{
  "num_hidden_layers": 14,
  "hidden_size": 320,
  "num_attention_heads": 5,
  "num_key_value_heads": 5,
  "head_dim": 64,
  "intermediate_size": 832,
  "vocab_size": 14193,
  "hidden_act": "swiglu",
  "norm": "rmsnorm",
  "norm_place": "pre",
  "norm_eps": 1e-05,
  "positions": "rope",
  "rope_theta": 10000.0,
  "rope_fraction": 1.0,
  "qk_norm": true,
  "attn_scale": 0.125,
  "bias": "none",
  "tie_word_embeddings": false,
  "parallel_block": false,
  "extras": ["capped logits"],
  "init": "uniform",
  "init_std_qkv": 0.0312,
  "init_std_o": 0.0387,
  "init_std_up": 0.0446,
  "init_std_down": 0.0446,
  "optimizer": "muon_variant",
  "learning_rate": 0.0101,
  "beta1": 0.95,
  "weight_decay": 0.0,
  "lr_head": 0.00535,
  "warmup_steps": 0,
  "schedule": "wsd",
  "decay_fraction": 1.0,
  "decay_shape": "linear",
  "final_lr_fraction": 0.0,
  "batch_tokens": 65536,
  "max_seq_len": 256,
  "doc_mask": true,
  "train_tokens": 648800000,
  "max_steps": 9900,
  "dataset": "wikipedia_en"
}
Each number is 500 + 40 x the weight over its row's rms, rounded and kept within 0 to 999. Layers, rows and columns count from 0. Numbers have three digits each. The size before them is the row's rms in percent of the matrix's.

# layer 9 MLP down (transposed), 832x320, rms 0.0446, rows 598-655, columns 80-159
106:458514482470465467510540439517467406532466552521538522559432446482483500481487498547556505527482509524428485485448520505579505504490568553505500460583490526480508487501515517526517513566546512445468487475470499482510485428539487429508465472
103:477612490447479632501470504519480519487506454507520499489499545469452503492547555584471469563464454510509496523459500455538457469539477404471445496492509515519449448556463592507475455487496457483538487506467508490538538502485567468523482469
099:516401471509404471491461463501546462525450524433457456551522502587496430554488487491489423531467487504507515518510495518476531511498509449530527491481456522540462471576544487528478543557455465475472495474432610489523463505435467581565458470
102:453521491561487570438414482434489529533541527518508467544486481485441438506470547473500607381588544462530615452465503464532501473499547480552530480436484494525555547523458510485517508452475448504534503472476447480502517473572509461503499508
095:488523552557448488529539441467467515424490432418504577483530486489572513500500492488401549540528471528535536558539536542521436492486506465520498483542491524520528557528513461489445488512532489523541524495504495450471504495485483514469508546
094:425549487489516525544473494511458495525467530540530526495461494527484470510507440552445546522504524473521515520530536589512533429512492545529548490492492411460447468388543403468483479504475479521502477430457593552438528508530509422441471532
093:537552465535533521466653438523505420471491439494499480473443517500408489524477472512484458507523526507456530493545524510434499500539482481590544508551537552544490495490489488504473462487528468495467509498434481456449470509509422473479531467
103:484518481551562453487557487520431455463517583437407504556477517461505569473511484467438537495474555503481475521508484454551550515510511509504506548479471524506413553541470476531472508502531535553453441458493523506438513518484430476547594491
103:481483592429512516570493527500449419552517435525440552483432509480491553481545558457575527467505461469534566492493431502483517422422570571500475545561515460583461459584471457431436533505407484559527438470505390519462499476454484549520485469
090:557451476474625512490547601493510496517504511457558529538467504445448478493549497457540491478508558471522463433451521490481423546491510436502477578554574575475489494484481539499500513491469464526474530470482518444526528485427438505439462517
102:470477451453502494490436506498471560555457517527502496545436450485579544476488518526463488523463468452411498504496531505487481545524591476496606536471569575495609574517525468528467489546490502549571491497491545493503493524458486504505522581
099:487488504469422589549462497443485555528535442533541498564497537535520489477509508580505466476506514520510523521478549458443465565432481544453471591484479498493577458515520514459455516552497464518538475425596532525460419513503513485511483484
096:431521462489485506556466509524435507468511534531528571504508493494602436517524535505508453508540499561398510489558527553526531462568466535471544550493478508588489478533465460478485446493416527486427464495510523528577508451487463569502432509
107:437439484519572478542490494584546471501450504515484519511544483501454549475432410510470492479469409499532509489520509505486461485578455489508495511441493506509451444465549394504534467475483499479516403484468542502536525516531525535494492472
101:463565530479480473496547488533495534464533543497503414523533485472557517474499430531488453521472491535491502513568508433519489558562498621527527573502549458521493494456536517395478498485489457541492602529467494444487466448475513544485404556
104:538443535548469465559490479560499479508495515560527555474504546480499489508494536464446574473435515413484488518492519519519508578500556503493521441446559424581466497453509544486531499449461550521514544497474497487567526526505520503463502496
098:504452495507467517534406489506573479535453456499464485481438470574583513476502553456537411514463514471444531511493505524587520475534503522459468413500496396499503434519516521462532528506536471530393563495500467510532482509504524497540583532
095:469494494467426469539452473526502530471495462510480520543544480424491520506433504485503447479509421498498453474460457441468506515479553478507490532468531545508494559510471537537522408460548466426475532483551482445469564508512524499508515505
099:489533515481522474475574486514521521501536427571541404496521490497499487550449554544549423500462469460468537477499488460539573537478577542511430487507517509477523518542479535478437518529583499450512509489513489457489421446496427506509479558
099:511512547531535503521510507499503490579562467528478446477449518475487536505532532408569524567532524473480508528526512464503460537525523514485455509497464509529476540526440482539501558510488497548429476410532513477539552486538571492518404451
101:450542408515505479510483474491424508498471527600457512455459479522487497497474590504478445490560516557527481505569530545494515541479531473585489468488492503546509454513520512453565502617488499549566478537407435426494439486484528443488446434
094:533463456432523472481524485517519477499549484488524479482537479455494488469499519511486463474541534494501503436464486511457473501486538472509486510472459535501527463514534456524499483472515485469469511438471513560451505547535517498506447493
102:462449438490480559521494532592526423494522437455463459446501570483555456450474518519462483458455573460387510477514492537500462449537524516509448481465420486556492510502526518528553532536495500511615531421558494564542488513508512468483557515
102:518561500529484491467541553534526514593401511463506489552478479489567487519429516474434506520506498512526546491457543501459554503523527489596451520475374476528517539450573482482472541558543522545523483458450505474441469509583558458472445531
105:485568498452493461460457563481444513531426475486472504480511420512497475564534523474511485554413466501429491513518548544473483503526446458563470498486516557565475540491508489532514475393449518524547512445530506458471516453523511511484521434
101:561454535583533520528522528504517519549466529510442550476514461537508485490511443461542535495503485478448517518472515509541493520575481496398465505490527473499473479538534516514552429506515530528547517521545511562473533424430488456505529508
103:607563522467556459482448523606539507543498494512498540491513507409504492494501471422449531483566447491477500441554437476466460491485540495502479466486495490493446507487501489490538440500494556449490455450518547485501502443478557514596476505
098:543512531518486482594492518455467542368517505515452513510537486563461508520493462482525528480528541481542431508495479412443503495507561442506469512500539547437452532506480445496523579470462440489498484514424540517492520480489485454462569552
099:555462491449483485487477499536340453522500546571499423521437493520542473533488500495455427438493525426531443491549566541465505496509569486528478527521476469581492460505464525478469523425444446527478528504469435494448495500558470440526559435
099:476403513482534498502541531476488587406525505543549482465451499460561499544480483490435553555507481502515502531574525498501553524440462484490444552543537492493488415552549464469540518431462448517443427494526461478481405473444508483432546531
102:528559448424446587465487483518511497502548533487493573509494478394481525473448510503477529525498483507430483522495498483500487560467494523523504453526518574476423509484458576526476519563533527485461483515542519513573586513486465518529433500
104:482347474498484467512543438478465504456501464508492515485547545519413561543470551468507494456537506470434485469583521500517519500435477446438451458554489461518519507495479473480481455488535541483480512438491540507496484492495537529508525464
108:454446492457532496482493584512545507473509545501518512486530517514477543469532467462469518506529546532458520458503580509488540529504484502571450547434496470502545565476464565426461530491481502542495517491554480497532531506464532485532468518
101:539459452510451523473524505546473488469532482515531431396508395545433476466496516555478429589457539509560513430427504571476524518485494500516555445493489516506497570588513546474511477488448509522439467485522499409510515419445491570541499511
100:511489512546508505438477495509512479531557487540471456554467519441500538445452576472482516571532485512493581503520480471543511494416511563506550417552484470526484420520536475581559509482544495516551534540409465476539515493458442461549566458
096:450447525481485558442493445508519507593433444528527408459548520470540535518540581475548459544488440498526567446475489540492490471550496495477511504534422487447452488418476534387512421508470530483524553515521466474458436463505482531545483581
099:535572528427510551500520547494506522476543477518554474487479486475443425456464521515457462472469568490450513502497504456556521597496549501438503459436460519562488536463504523487512544521505486442456508441526482520535491477416505551487509464
096:542515467519556490491461539519540475424482413445429458549469487548523461471471470488463509564590478449539469474447504446496485443536500528553480501457550455496509538452532577485548504530443514541488567456445486414517498414424560492511500455
095:475466541464502518496559487492475574525532452480549591490534538432523492511489532497444479535513558532485468512552518553499460504478499469484553523531491425521534493480532546499456541568401460447512515473523523515528496495572573520559447563
099:549542564537495473518484454501498504625442598472492514510574425483578523422554539501511516481519520433529499539524461411499559460427540500518471497487526478450523513483481495482489500513499477470561473514497542511489544448563471427508545535
094:481561588491458479562512471555531433540573482480542552457509428513546514536449530574486566539432553452467486566443538554438488445473518485477521501448521493538447551481534515486551533491562477495456455472492520483476517494517485533483556486
099:520526471458577551484451530426502467542447523580518476458470584521515508475481541493529454422475478451424524509489524491502429439522439522484527541509487467520496500502502503541524476432555531486430476522482417526531506491409484456569528558
103:488452489462553484473455533460498511510487437550493554524502471510450448465471554468502590475471511428543521463533462486535440517515570472545550494493529482544543470521462491457482476480511510516504548391472477540458567538486601481520452543
108:422506495456486583524522469513491474523558586425479487512573526506575430451495462568482429525517541537514462520523523535515485491465566491529475475519508482498447499474501538510512496482509482477471535510504464537571496604411529566411480418
105:513533534461493507537506425509510465455480510526559502533540513569515602461519441493463557470448581505553411530473535487425515448510490463418504563415513490519546497512484537551490426539460484513482490431528507517460571491437508520547497463
103:486515503531511484479532469523508455516532472476556498463529588534524451526494467474479371470482484432478492537471527435471474577481479529504455474500524487572500472414549505566522466509530519467467440571479489455506513475456465504496459523
108:528479487521516510545534413479524502512505493555440501535506422562486525555536484499501554547390480472532496455458434528515535452521383529473420480516533511557387575518467534431540494524487494448473542500484500481462448473486539480463544408
098:518529517469507521425505418456534460500472527510490508555515528461474598494434499484472539507508474511505484495473507517577487542477563524472503502514538452557542517436546505493467535493504549484460478462540539512492462548515603552522504523
096:548529534492517515472530530491444456489501481444430546557510538492524489493455472506520480584532470563502518486461513459514495446496509601511463510507568480530520494605546501485529499436511520485537492450478495524476511509491541602469476500
097:513532469539493460460498515482543473529528486457469525482508523458451570516449522472497560510555504457448419539503535489457544521529534498461489574450480511530520498533556440452555450473484447515550525468589521517494480417451477501468532464
101:509486525524480480472490510529475480503565502518511461549512510535528567406533439513471504515509516509490455535591532527517491450530552528495461537541502543529483509505519513533542488536496530465473532443481565498535503483473495497480519519
101:437551468525437434536485430417522496496511536505481473493522610476501464495566537527471449499517508465495533459465497501520489483499516441500515580438494524507516561456513508501538514461464403514502498517556489442464509523473525564415489496
100:486547541458491542452549496492532467547470451511566437455547530577473568503501500531481449507507538514495581476531512485448497544497591371524509523524426547530413478462451489475488562454508459469540467480476533438472517448530514506585520476
103:500545533472513559493526468532434514559486514424496471554489535490508482512478538524477459546424489494523530482498531477534513499481496481493526445563523525484514420482552506487495513580485449450515511489491501567484480551432514481492529508
097:442486604479500486482511537499528429523582534514558452406538434558539548481438469454526470536434524537443512552507524513484487489447504475457591533510527524457497527471490449507514532450503518517501482453507508516493516547433457540559602502
101:521558474503488462547484560558480509556474503537450533547526496534508510478496497464528502532587467471501490455473490527474562491439543520497482484435461505509594470551450490528553497480488515501644520471500545491474392510549592568541506547
095:469447581465516534541579439419532544574558533521563491513530496475482586536555499446503457515501598482523460499535536506521483587536518465505577521577452560487432458482449534458473493572571493510536492530441491471541460567541536541421501516
097:534511512489527478540443426498549438475466495568464470489516545464477484454517495476553396558473537515569455531486556544555480480534462510513552476467469523508455479524480432452476517488547487495508566574469476424554542502547461492534487533
# layer 9 MLP gate, 832x320, rms 0.0446, rows 599-656, columns 80-159
099:519490512488551451478483528478584444460440515539448494522430435498495499489502475472536506420419489555536479534543492501445578544470528536521537471476532532474523462479471496460523494513505461561502521511492495532451494524469474569489472425
092:505465481434531458529527487548544553497472517498450474488539474499454508476445429493512494504485467532506603550464535528477465575544512474509517536464507429530518554457469519511472502454495458517520480517516533447510555494508492462526502432
102:482510467461424443546517486532476481545470549398469597480486489527568527543400567498440460488489532485511557430508513458551407513466506486598519542480485491499466488502512541478525492516512507527482489502443492515501514477554479493481534425
098:469497528455433474521490447546499443490476566429426491478554463411525486553470550470506536485420508416546495533546521517506459465511508533542450440551465585459531531512527422513498497471444449450639499508440511492459484516544471561497495519
099:497489538510472505531490540543536404578545423532589484516467469478482528503595510472404504455511512531510531463486443513554479474555524481492388510625555481504564530475524481463573468509551503560515463476566472565495521440471522492546500497
096:448476478523482507510529481482480467540491515501498530456473510495538517582498556486500524434515558491501458504553485466463513528520509447469519523474555488467486534548460464538512544546509542517548575461544477494508499516525556533513514445
101:503520514408445508590510560493586460477477526540428499450449575611500486499489485467517453500483515476518548436517522437470414498515462451479516447466474505422466484551519456505440508477465498511543517451500499491479499494520552545559445550
102:501507486491512555494550479475481458573421488511435551488530504461505471514466572511538484521562595429446526506490491490476521452507469482446461521438561566476510536495489508448514538508507462455462490413437572490421485511472475493497541443
094:501513531460456520472437465537516562466575431486476503470498477521495490514480442451509540538559489544511483515486448514536399507480520472466510449553503564402506513508452511479538536452510524463438516450548496485487488548472530436470431471
106:510552460533490478522513514571527525475500480431515480468527450448523539462567507531502489515526441520550500540525484512492527514536485550508564503599458538554516459455487496469480420474458512538595427434476590479496425501553508482435506511
100:485533480528490547490425523578447470414519486583569434423478529456565487507521434510528519451535485475514476442470486468496518478462472554508491571520471543474492505505577515572508531523463493482504553529506560498510469505568491477513480441
098:519486508542547535505536465428484533427494474518553438497541404514545495481504563491516492458600492582491483481526523502508476505501490512436528526435532496536485429516625499520540527466542409574497501479520477519482504538515520489469490572
102:576526529508544433490509529488516538490497479548542480488475472532487536586518601457557519515569510471486455558551517477390541498431458512493443475548571510498499453498494453426491572547549440429464527434428514523577433515483511500510461537
095:448490478449471381499533547441523516489508532457476474557524526577452460447529568510539510456522513447543584502473496457469541547573481480483534519489584450519549537499497515530540576470448589559500436523471492562485382438575530530488517478
100:475535537501560541537550484521522517579481499513528528425500545425472471496523443485520476469540517409455500505559461412557452486544512469482501476511500475569508547517522515468547500497496473389449441509503508501596581448480541468499427449
100:487438472548536579478541495519548462543522535505473481527455455527486456482533490529552514526474554554521479476556466486442528487421466429552423497482468529442519510504526540395610495508483502450490465477471474517516479527492459593495475481
098:460519487493524502459558518445464483492536500527556524529512489494567446524578436562501533557503510476518487503549552480431483445466492543453433491513494405506473545522540470473560556567529434509559469448463510453481512514526560501615562424
099:486532497529482511580473509448467564464556568466529555457555509557508486520504443488512557561502482496412483537517516447528461480527415515451449544490471519546490411536511515489495441542463491517482479525477495488461549507419496514512571512
099:464487449534540483499504544549461507520477487506476488432530531598488665564479500490562560501531586501492445462544564534506556557574475541535573446519514507479483517502540466520492511564506445486528575406474463521470509498483532493451502518
104:476545514550496505480481516484474511498477481540501514547482476494499435463447425607543459483522464487569515495593462444481488470470513486541457509448500487518528485546480458481394476443508516495470532531537436458450543524520552498510560477
096:517504462524526488483511422497514508484531529529499455467472493457457488513472443457522490499555488493510471519500473535504514503463491490502547513461482537433514431481564555472601469407501519464537467445527469537486513483466512453487445459
102:478568468544429515506514511569466504487561496545472566460601583498490511520461538481473464546496492438510482488503544468509526493477550548527464535430504494473489456528490437550561427549423507572506535451444480479474555507477478465555435454
102:499467440492507534451522487499515573493511540466518508557515495495462517474503547452515568500443488466517528473566523501538516532475498489510469471458473503481463453488557433506522431470551573524497485537518577506453551470518537547546430544
105:455441558525504474568531478493589442545470455445500538513520601467561525543489496521526496487444425550476467491526394454498450443430538472475564466467517445457452431459535538534498488517522514501530468524534558500413415485584498527481460410
101:530530426481572555515454532491487473519442477431497511475488512449493482520536515482511428597464526531513457544515494551476447514568530450453574537523513477526486441485519581491487497557506550467451440438507552541444440531545547403444499463
101:495497489458514471551510501505443544509509493515492435492450474438533466480471519535493547456539500559511498503477516564516451512503560502573422543526512501517541562556554531514484456449518486487481463453436494466454497493343467497559488542
097:487556481460496423529493546519526559453548484564489546460483546478444523518506511463486523479569564491485482508490451555485606544525510484479458486420488499533524443478529478525507546476509473475507463542570555502529430530540441522558481550
103:496436475513390455558535430431480546460476521477494530486481541505534435540503453530569519551480497516529515469472442487518472516448534481492494505503495506478573473555461532505495553546482563555532487533487507563561502562553477525462523541
099:501459497534508512559504467540355548493443479498533488506485550604470527594521495533416505377520500488511503507522560497487502448457513519587487574506509474442449508469488579426525564483523485497498494547460506522503542522510503506434516559
105:446487482473474527552555450532407551504539499474520485550543405510528573490610454521478472545487527480452579502530457517532520522563445432444440504520504435505454515519527517524515486483383500468502467495432551526518507428453477551554467497
108:445573464483530475515548512562529490491473473473487531515581505469480477572536494471447499477511489473561416505383515493502461464495486487456463544564526582447482448470516501488478466434500519532484529517565496465398561504496530442471527532
096:478502523498439510527441535499537430485481503394564488533423371540505513523442544504487553454533532458481493491496507453448496513496584536495451394519622496523504603548487458460512462467448459541478521462462584512453511473566535489426487462
103:504506506500525450483459483536491495539539512490524491399460588441525524456609548446469544463512503469535403479446449538527571509485447499470559512474489478513507490464476495503469542526517558497500466424484506498517429492531522526490453527
093:469458486420536438564514479436481501522510518490517493470478465599497513506533461439529502408550496477502480571473591527517520514494485503496451519500494516521441477473465528438505525496431490499456509455548565487450483606580578516454438492
101:475455516543477543524543504561390535585524522472488532524539482521520495499505499516452491537465567494515502482547477461543429490441433537508496498474552548480491512552469501518467537463445468510483528461515456469530611507529519465477469506
101:500558472500485512529474499530508536519518554502552489459527547570560512458464478452500516510590525536438526428553550480531574477466496538465492520459436566452506433467495484505479552483432564500395514497495474552564485463486498507519453493
096:520488433471455540500503587525499518512536544523534538479533588449552468479508463515535520512493476484467439437468535489488527529486526464544533532497519549512499487543514468504500500490514555456498511564490504541467554519486529515570454508
097:488468538544473469556540466444465532533506510519511466447528451479452486456464490514497512476522472515539511488485454464462452547428484529472486517537462538452554513435521578576491526522480491495541491480533516469598501389480510482506549516
103:474525484472542504387477526521529458442483459525497564464450526444511468545541485491531483530464464522494491472495562475546478520431514542477392500478493493532445510468521517504506566435522584522520564500489501480487467573508500534529435558
098:499466552477433463566488529506494418517504490413522613502526547561529555524501605551473474557525557482534487482553459496428522444512475545544429521500535612474492444515434479491488520516490364434526544495497539518539541522504436538408486561
100:539503455520476489515508543480531444454583505556505551493450529542490499541437532558409508530507451566423511429470448501522535493555445533563491495506525545545516534482462489545473450588392499592461495505495505487531430475503528500429524475
094:514564503556442498472475475470466457423478483526438469487529524537501507445462483431530507491543507429464518501495537510505463524514548432482531498486460473532475520553518545555504519530514530551411493516408534480496472501494421431553492460
101:478531446553470550452517443486576525521444472512462411515412449528500511551462563457500508495506510489518493460541456501470454531550483623493472499558522536498476461541524509526461509438493499445440558556471590476512522554597515502508442510
103:529450487478570531489479481480456467554517452499460501571456466540462601486545526522466464615468460502553488580582500536534480513487528507513432536471494453457523486536496517469513497461516486440544521469532450452428530533510536525480473493
096:553493462475456455496471525493464491502489498511497466467486579464562605562528495508475478489518486539502437452528509473517469474506456559432568502610519496499544527575477431476432443449485515493466547507433490555474568523519526505474462473
106:484479496414470542474478507432419508450521537505521498522488481443504473492501491525455439459598485525485523497537498495392487483492493555482491529485474417460508455524466510519497490589380538524486484562540549562564528487500502535513526489
101:521453508444452501538447482502488538568475561451458451495560520492441484473433569471536552503493535464538492548516479494512498524436505462521470449478528475519549505444563439519471423433488589513514469508567442484501544437479435467516492532
094:493523564464492490533545458554522527550528498557399490443477508468524505548502478483487458541509451472514496514531492458508529480577504553439468465550472461474463434464450475473478501496543563541496483417457485529434458513466513494559510553
096:527490517490541495487442546517429448481478465513378494511432504480547525549491490556471548438506471513528433481487487500516506546497507534575451529547486565477470494510478507476480538436448458474504471477532549489504506534518493456511482465
103:568466559434463567482515483533481523493503435526481470484449490491502544486534501506535437566488483438406453529525543456544520485452508427471595430531493560481477484459542481474495493464428510532519417498494556504482559501448443499488583536
097:490564487512527478507540486515521479526579557425512496484470555484491521589508443461431468522547468473412569541530509526511487486450420468476410556503467494507433469461590510515567529529541517481545478512455564475462508523488527476431508488
096:479528472455534458559519512458533518530487525450463590535497602500461535564499514559536493490496453543480512490497433555501493496508504486530475475504448529547532514469549539493486550525471518503488476451503506526502471516545588531450508489
099:494538529530507483480515445572436519455533484506504477529517515547510496535421521506499435514445454491475434564562543503496542460456467471508518492513585484461550441469511527503509490468543462480431514494499533569481449496412488513485471506
096:473496515463516459530564495433476496469529551509487490515542482504518466518485518500469533423496475479585557422514540486458477451529457558515545488544447546499551569445488492443522621479477516493490498505532512519560462529532435447495533477
101:501518525442506528569510470538430557572479507470477488580535574527496514503540427525530471583527497483472474543532478485505476533464526515564555453536493542435530430536538483536491438586490487508493489421503529512477478488416546527490555456
092:456568447465480542518526471407521488512469510557479600457499562490526454477436475474493415485578482540467516532470570470548496522512434561474477590498432533491489551476544484513437534502518468452538538528504493499506495511470446532428493521
099:479498452490489523463594499518524524503498496460507493480471531545458498586546461484551537474481502483527486537509450432508546546474475519470489592478441494495466461574548513489508480479441455482497539457480489469542434566490503558437477514
097:479523473535537526443490475478535450482468469412576538556569516514457515502497406442587493461527502542567490497475416511496506547454561511511509494452467449514553474524492462517515542511492535466545424439518481446479474463451478546508478482
# layer 9 MLP up, 832x320, rms 0.0446, rows 599-655, columns 80-159
102:496493520475585473504513515436477557471554417547486499467481521501459463476488534490542440453534538473580474454518552507517516453486515463532439566557548515540537535511483557563525517486451498447580506486488540438546507442554506452515513516
100:511469478516574471519402489413436468491500539526459507441537519561567407523505493584558462565503535487569503433429451516479475435541487500485512518530518487590525472466479461556414483495549512458476448473445498530442380413490459570489495469
105:467493538494441460531488568491544495492581505486432534487470560559581532474500463455484499483522532499511495466474579604567460585519510464480589477485475504473471537552574427546538530476468495511512510446424504445433538453566489501534503492
100:492480478548494538518500497573459557503426528521483524509540650462476551549492471426469463490522418524448505488542498540427500495515480484495467424491458471535460556547518532546495426519540503531458522532434496459510503473439590475507516428
094:532497569550461491494524480515473501471506474541541524525454475546522522467529477459569564443467511361501537478481478479524496528423489477532558496457489582491465509471461454474448551499505510501487463497574449460472476497519514571466447567
092:513452463421544479500458429465545513488458441492508458550474500544430523485494518548527471489448495538431543452434600531540533462496531503598514475502496457570490446492532465465476437530485514489492438464462542457471441449525501511494481528
101:507539567451571487451545458493438571452522447550523545550450494518463532519527478455510528499464512588433539569500531472539466465448524508495490534525529508579469550471532520535501501490506470528526455501521483508541520471557499514555501467
104:510484533549492509475542501545469439579468482487440549496543494452495520540496462501537483534422522462486483533565561481514482441484532531482514489486543488534525514427511541512528463424515491391467500487514458518421586533545502537521510530
090:549485488510508421529588542505497496542426510500532484503503524507442497583454485529421493513518491484552488448562520576409484459519479551475478461528431483610502502459475415514542453539470511509497566501470538487487436506536509541563559541
102:490484535490549522518506414486463566460464557481459487524509457538519484451554506497477527527419478455441559519510606527486547505561496482526480532539535453509560525469551445517457494503428531541503562450561492462522511557459513479598546559
100:405523560597531520509455494525540548458504467540519472590507491576520524556510519552479506560506500479493503532461575481465533465490523516514567566410501480462449546464433518489593528530438530564472547440482541538599468463536488447446502502
097:459453485528524511448476513499458438450394545512500522522516458569544505472509560460525528495504449520464428509513532558439483432490527509467512456472432497492533498455437433463469441456504541510503480519524503539424463453498483510436481474
103:481484451565605484446467493459499450556519482467417470458541457493534541480539449517450521471514462515478471476473495561535494444590461508536520530404474477504440488416497450591501410506477512540532484553520541462565465491525534480497497528
101:490525528500503408551480434466493442451467506505424452399515560525502528562493546490556538483515527564464514523515530499525510534556473477500518445497523463504496534450503472514496559467516454519533475587411487466488409485448473471510481517
104:498483587517468480601525499454467478553567425509574521550547562536495490518459553576446463518478468498474490584536522550445528481528579509444478485491501492477484480460537523535574514558423590484499471461494545472506504550507456517520519551
101:502572533466507499449540489517456469561458531478566505509492542495456579530484551553481419504547532524523513568485549550529475509475430469479490540436508585447532542498525491464525478488483444490548483501481363501485515458477549578455505452
098:487546473506484500509450450503504522512530533535525493517422544455538478455506511465539541439486449493574409530578537437501515491511497439489581514515528573424548471501533468524461524483468508457489474515508512454464553523475499527457542511
098:549509538551480489474551428490438456544414490526537475488578427493508514438514468484534481453483490542575409479492496497490527489522500574536482553511512449441495515510524473500465446527504454601555522451509524451510444536510529505525554537
100:519538505612545429490505516474526408517540519523534535401510507484478473490521505528528467532566513486532447487471491479539471502567490557496547523508502448507482559540487490462404504498500496600489476516511505455478493463469548438489519494
102:489539505541555486474509558408484492494505457515495510469406493521481523494466505596533499472478457526521501545561530529432522571524470503522555466509491532535466466552533518475491520481562553520521460479483527449493456524483499438519501485
094:472562507509473512507528553534591485500493558513496581494540478413486431497449495435512522519451529493540459532520532429538453481518536499483497492575545463465562609510456439551501498421501543570510482433476535495482474448471490520444501557
101:499460542556490547525471530455590476426470476567562449510534468490467462459501571488471491431529484511507540472566505512481542511482436472422392520432486514484583402472410595498600441486488547518571501497476477439483507505415503537517491472
101:529480492487455461498529526503520517493521437494455461556485497506544488437486523561570424482519456517522562526466463500571492502483432468517470503551430577564501530493517501522489525568567565546519533517462550497470468461554535484433469526
103:531473491563516549563489495500397497495485461553501443462491464533516545562506481551513461509488533465510504554506478501479412530444518505607497509537471445476471548478508549500465414449519498466546493563515574481450455480487511554452434493
103:536458514573490485455540468513486454479515560476496544440590498482492507433451485535540504575490482420563437442551529526452479515489565488546471517540498510505536470474537488515441474525545419532558558473548478529455513466534516478499471552
103:521549569480391567478550484481505490503509451582474467476519525459516537524558461488512502474520492525511558512445458542540488492488591481491528514511473436528506507455550465489404462516487492494369513507510505477438513507504489508532482524
102:525561570547465526494462464532499544488537475572451564452513546603397436495519548502485455491496512416478460499521521427504515512552508490489443573419535452484483504525531497494518576446486417432574448485411593521508513514515487501545516484
111:506505487509539489475518547520505556514501453525411509449476474501555479505511484467456474490492486442456489522460553516528533475485515480536605498581522497467473590464486518469505582536496444475494466462516459501534402513491464537501511447
099:451536431554548462494473518484541517489552488464526531507462514512447511554515497426375476546488470447494543458487535486498572567453506462526491481478494600508538490505515551493502487415399513497530417565438482504536503461498457469473516524
102:440526457509502551430523468487475431479457481490570545551532496473542547487480555542441469537537508432517491501553499549443470525432576508523489448507479510539452458467537558545445501542503546455483486487548447511549483474500398416573395540
105:544438491526509530501514448461490481531508514483470516433496527465484536515513532482498453492391412508529524518456519480539446522437472505478517507560504473475498508429478456465463544565562417473501474460480451538589486466522441559500425420
107:501479530468564458442493503480508574492495523505481491531537526592538472612481465503480520492501520493512478443553545509492486534561477454508555534467478514560527518407461543489437498530481530482468494462494523465558477573496501512468506444
103:592515420486514483451459536515522522574536504481519434446477525484584487566466595594470524531508510502480517564432467512564551559485507574583509496535480516464526566533505489517518521594441534546476466485512492497597458516525500553494447515
092:481489544501465453595499477480495541523416496454427533499490475510490491483478524525478518458546501525495533505530492524535562462542510463551450582483532472458437516502528506461493531474436467499518456548490540451487486490475572535427525503
099:514486503499489491523534480504500481553517555414465498550548500512460490573489591513456443462420509481455458494462476554562465496437508444596500542485571452431530466443494494508486514489456467524564560490474588480463519430487483493529478498
097:497444496485445495489478509492487542473564561506584509528523564494537437492479525567529541499567641464513534524568459469507502541484530522498467457492519503458462475461543498517465532499560476502481443446527428526501471405562490460485508458
098:479454463458525470458376561495534498487484457487439488540516440574460571497542517412564450593532524499532536492421534521428449525589534487481508483541532450451524501494503592485552451487476504557456538472481504461536499474496520478516482499
089:498474501474522511514403495552525416454500471455473505596475467481500542490497514509520470511592529540457484523458540500434526554506593531457543442493477413553562556489551501484494493475572507565425483532535475470505509530534554470500559488
098:518485488559494493493476463484460478489553559459396511532493541556498493487497502501488461488506476436557510497487453524528520505447510516559543498605513403552523510510532439517450469474511520451515522460518500481447496407499474473456492535
093:550483531486447535487446477544547527446510539534487516482499481439564440516500439496478489513468475542507522555534481459466582495522553562543524459479485429539543534490528578508595445435525579502467508500519517490437494473448465504494588564
099:433485460517498499562519532491468538536518437588503466427449562514521478493562512477534434513391449522413546528468461466559463496505501548455481579485528494492459551467548529525539445460541498499511476498520567493475473478449517480434509487
100:452483637496487467462500535505516507503469444490525509513517507535444504531531568359506466521579494543507459488547430583464443507458509475470417498554529484430506447482483547442451479508552520541525527491496411528526563494487540464552512428
109:477527507494505553566522546466444465479481530538477593543470509522430493530582469479503446549495485455545467442522543458471548483520542534507474449536530437505487483473527544438396467545502475529545573486501558465474509441560447534495481453
104:464496481483472537488461526398529449551485462485491520541515529589538537503485480441484506529516496518512508545457478494516519537509490512495462546448441479464545476487531486476516539485487484466453502441561439454431556555550526463544476447
101:465528451555490566471546515490498497545507489489543536393474442565493430489482513557499468479445550480485432510480528471454486448486502518495518537504537479528492482533523508453523583462491423483546534483469502446539540521484518534535446564
106:508500587397450522482448482522489563452484457533452494521422450508497480505492422449522527482499480491467447464552457497525542474507568466441521494547498497472454464492481473535501518558484504512517450560498580495467491467444471522540539469
100:508500405446496506507480535577533543525440491512473447451540487556388544491473467561486520501463516470513519506533449551491447582526563502559489525587483513479531451464468460487465488513511530567507530503484475568461489502432542442488513514
096:458500548518485487440447423501475550579491495469527540512527507476514430527465478508529451476529414514555498521584495486480512496484575458477430475473494504508434539553433493515489528455432438509612450506536589498501543539542453474559543594
097:424498501553485501581447523433500468492499466555489441546412530471525534492512474547454529482518482454559513518488510439538480478473636501497449509516458492504420482562523480447551429512512520524443523515535450540562461506550483508504461474
104:522543573460491577489503554476503532460506522598459496468502464524487488470499512560504502509490514527496513529444559563477527508491510488474549410515460548586467514500523453455490492469507466500490435476444477422522480493485456442483472511
097:484480487449506514473505554534473484485580562492460482512498461436547547432411426594539491470468475522508523486434518420478519450470433503441461560445472502463485520477524526511491539540505491436502538471508521476478569512469476507430468522
099:459516529487497455515474466516495455589485554534535467479468507492460589480579517488402432448542468484563566502493520557456466498465591470485558492547495578555429504459404487483505518514528501457470505560532551404527537576512580511548462501
104:522436453498536559557507473459485514405448500493503438500519478469505490447448522536547562498532484532508468458541544521561487466487424455510535488543559520587561544432515482492539507454439494433430423547497479492536460525625545418489497544
097:445563493558511510496482512480507435535552430532472508481518483513510546505510533428487518470504475442545513462487495506505517489491517467462468512595502454453504432510429531500456485528402491430495512531453476461498548563550492509435562490
101:501527549505458555546486566550438539437431542473476464429485492471483552450493535473538543594559480533508476494426539453470524528461462428523423475483485552483527489503558478508500528521615507498472505450526500522516466552478537581518435465
096:477535501443531536479529487472488530526547549573532452465523437521539497512502484500474510549489555595487499436476633469491466555513466546445580518492485498537424506609470530487470509459536505463505488536503498486539426526481464607409488514
094:519479452542407547587435579472550523593515489579466500455506509485547522530497473480524567524451555529457434541541503464467462475534527584490429489522557518454529511511489472495467489561502514419441521486435526493538553504553493529495556489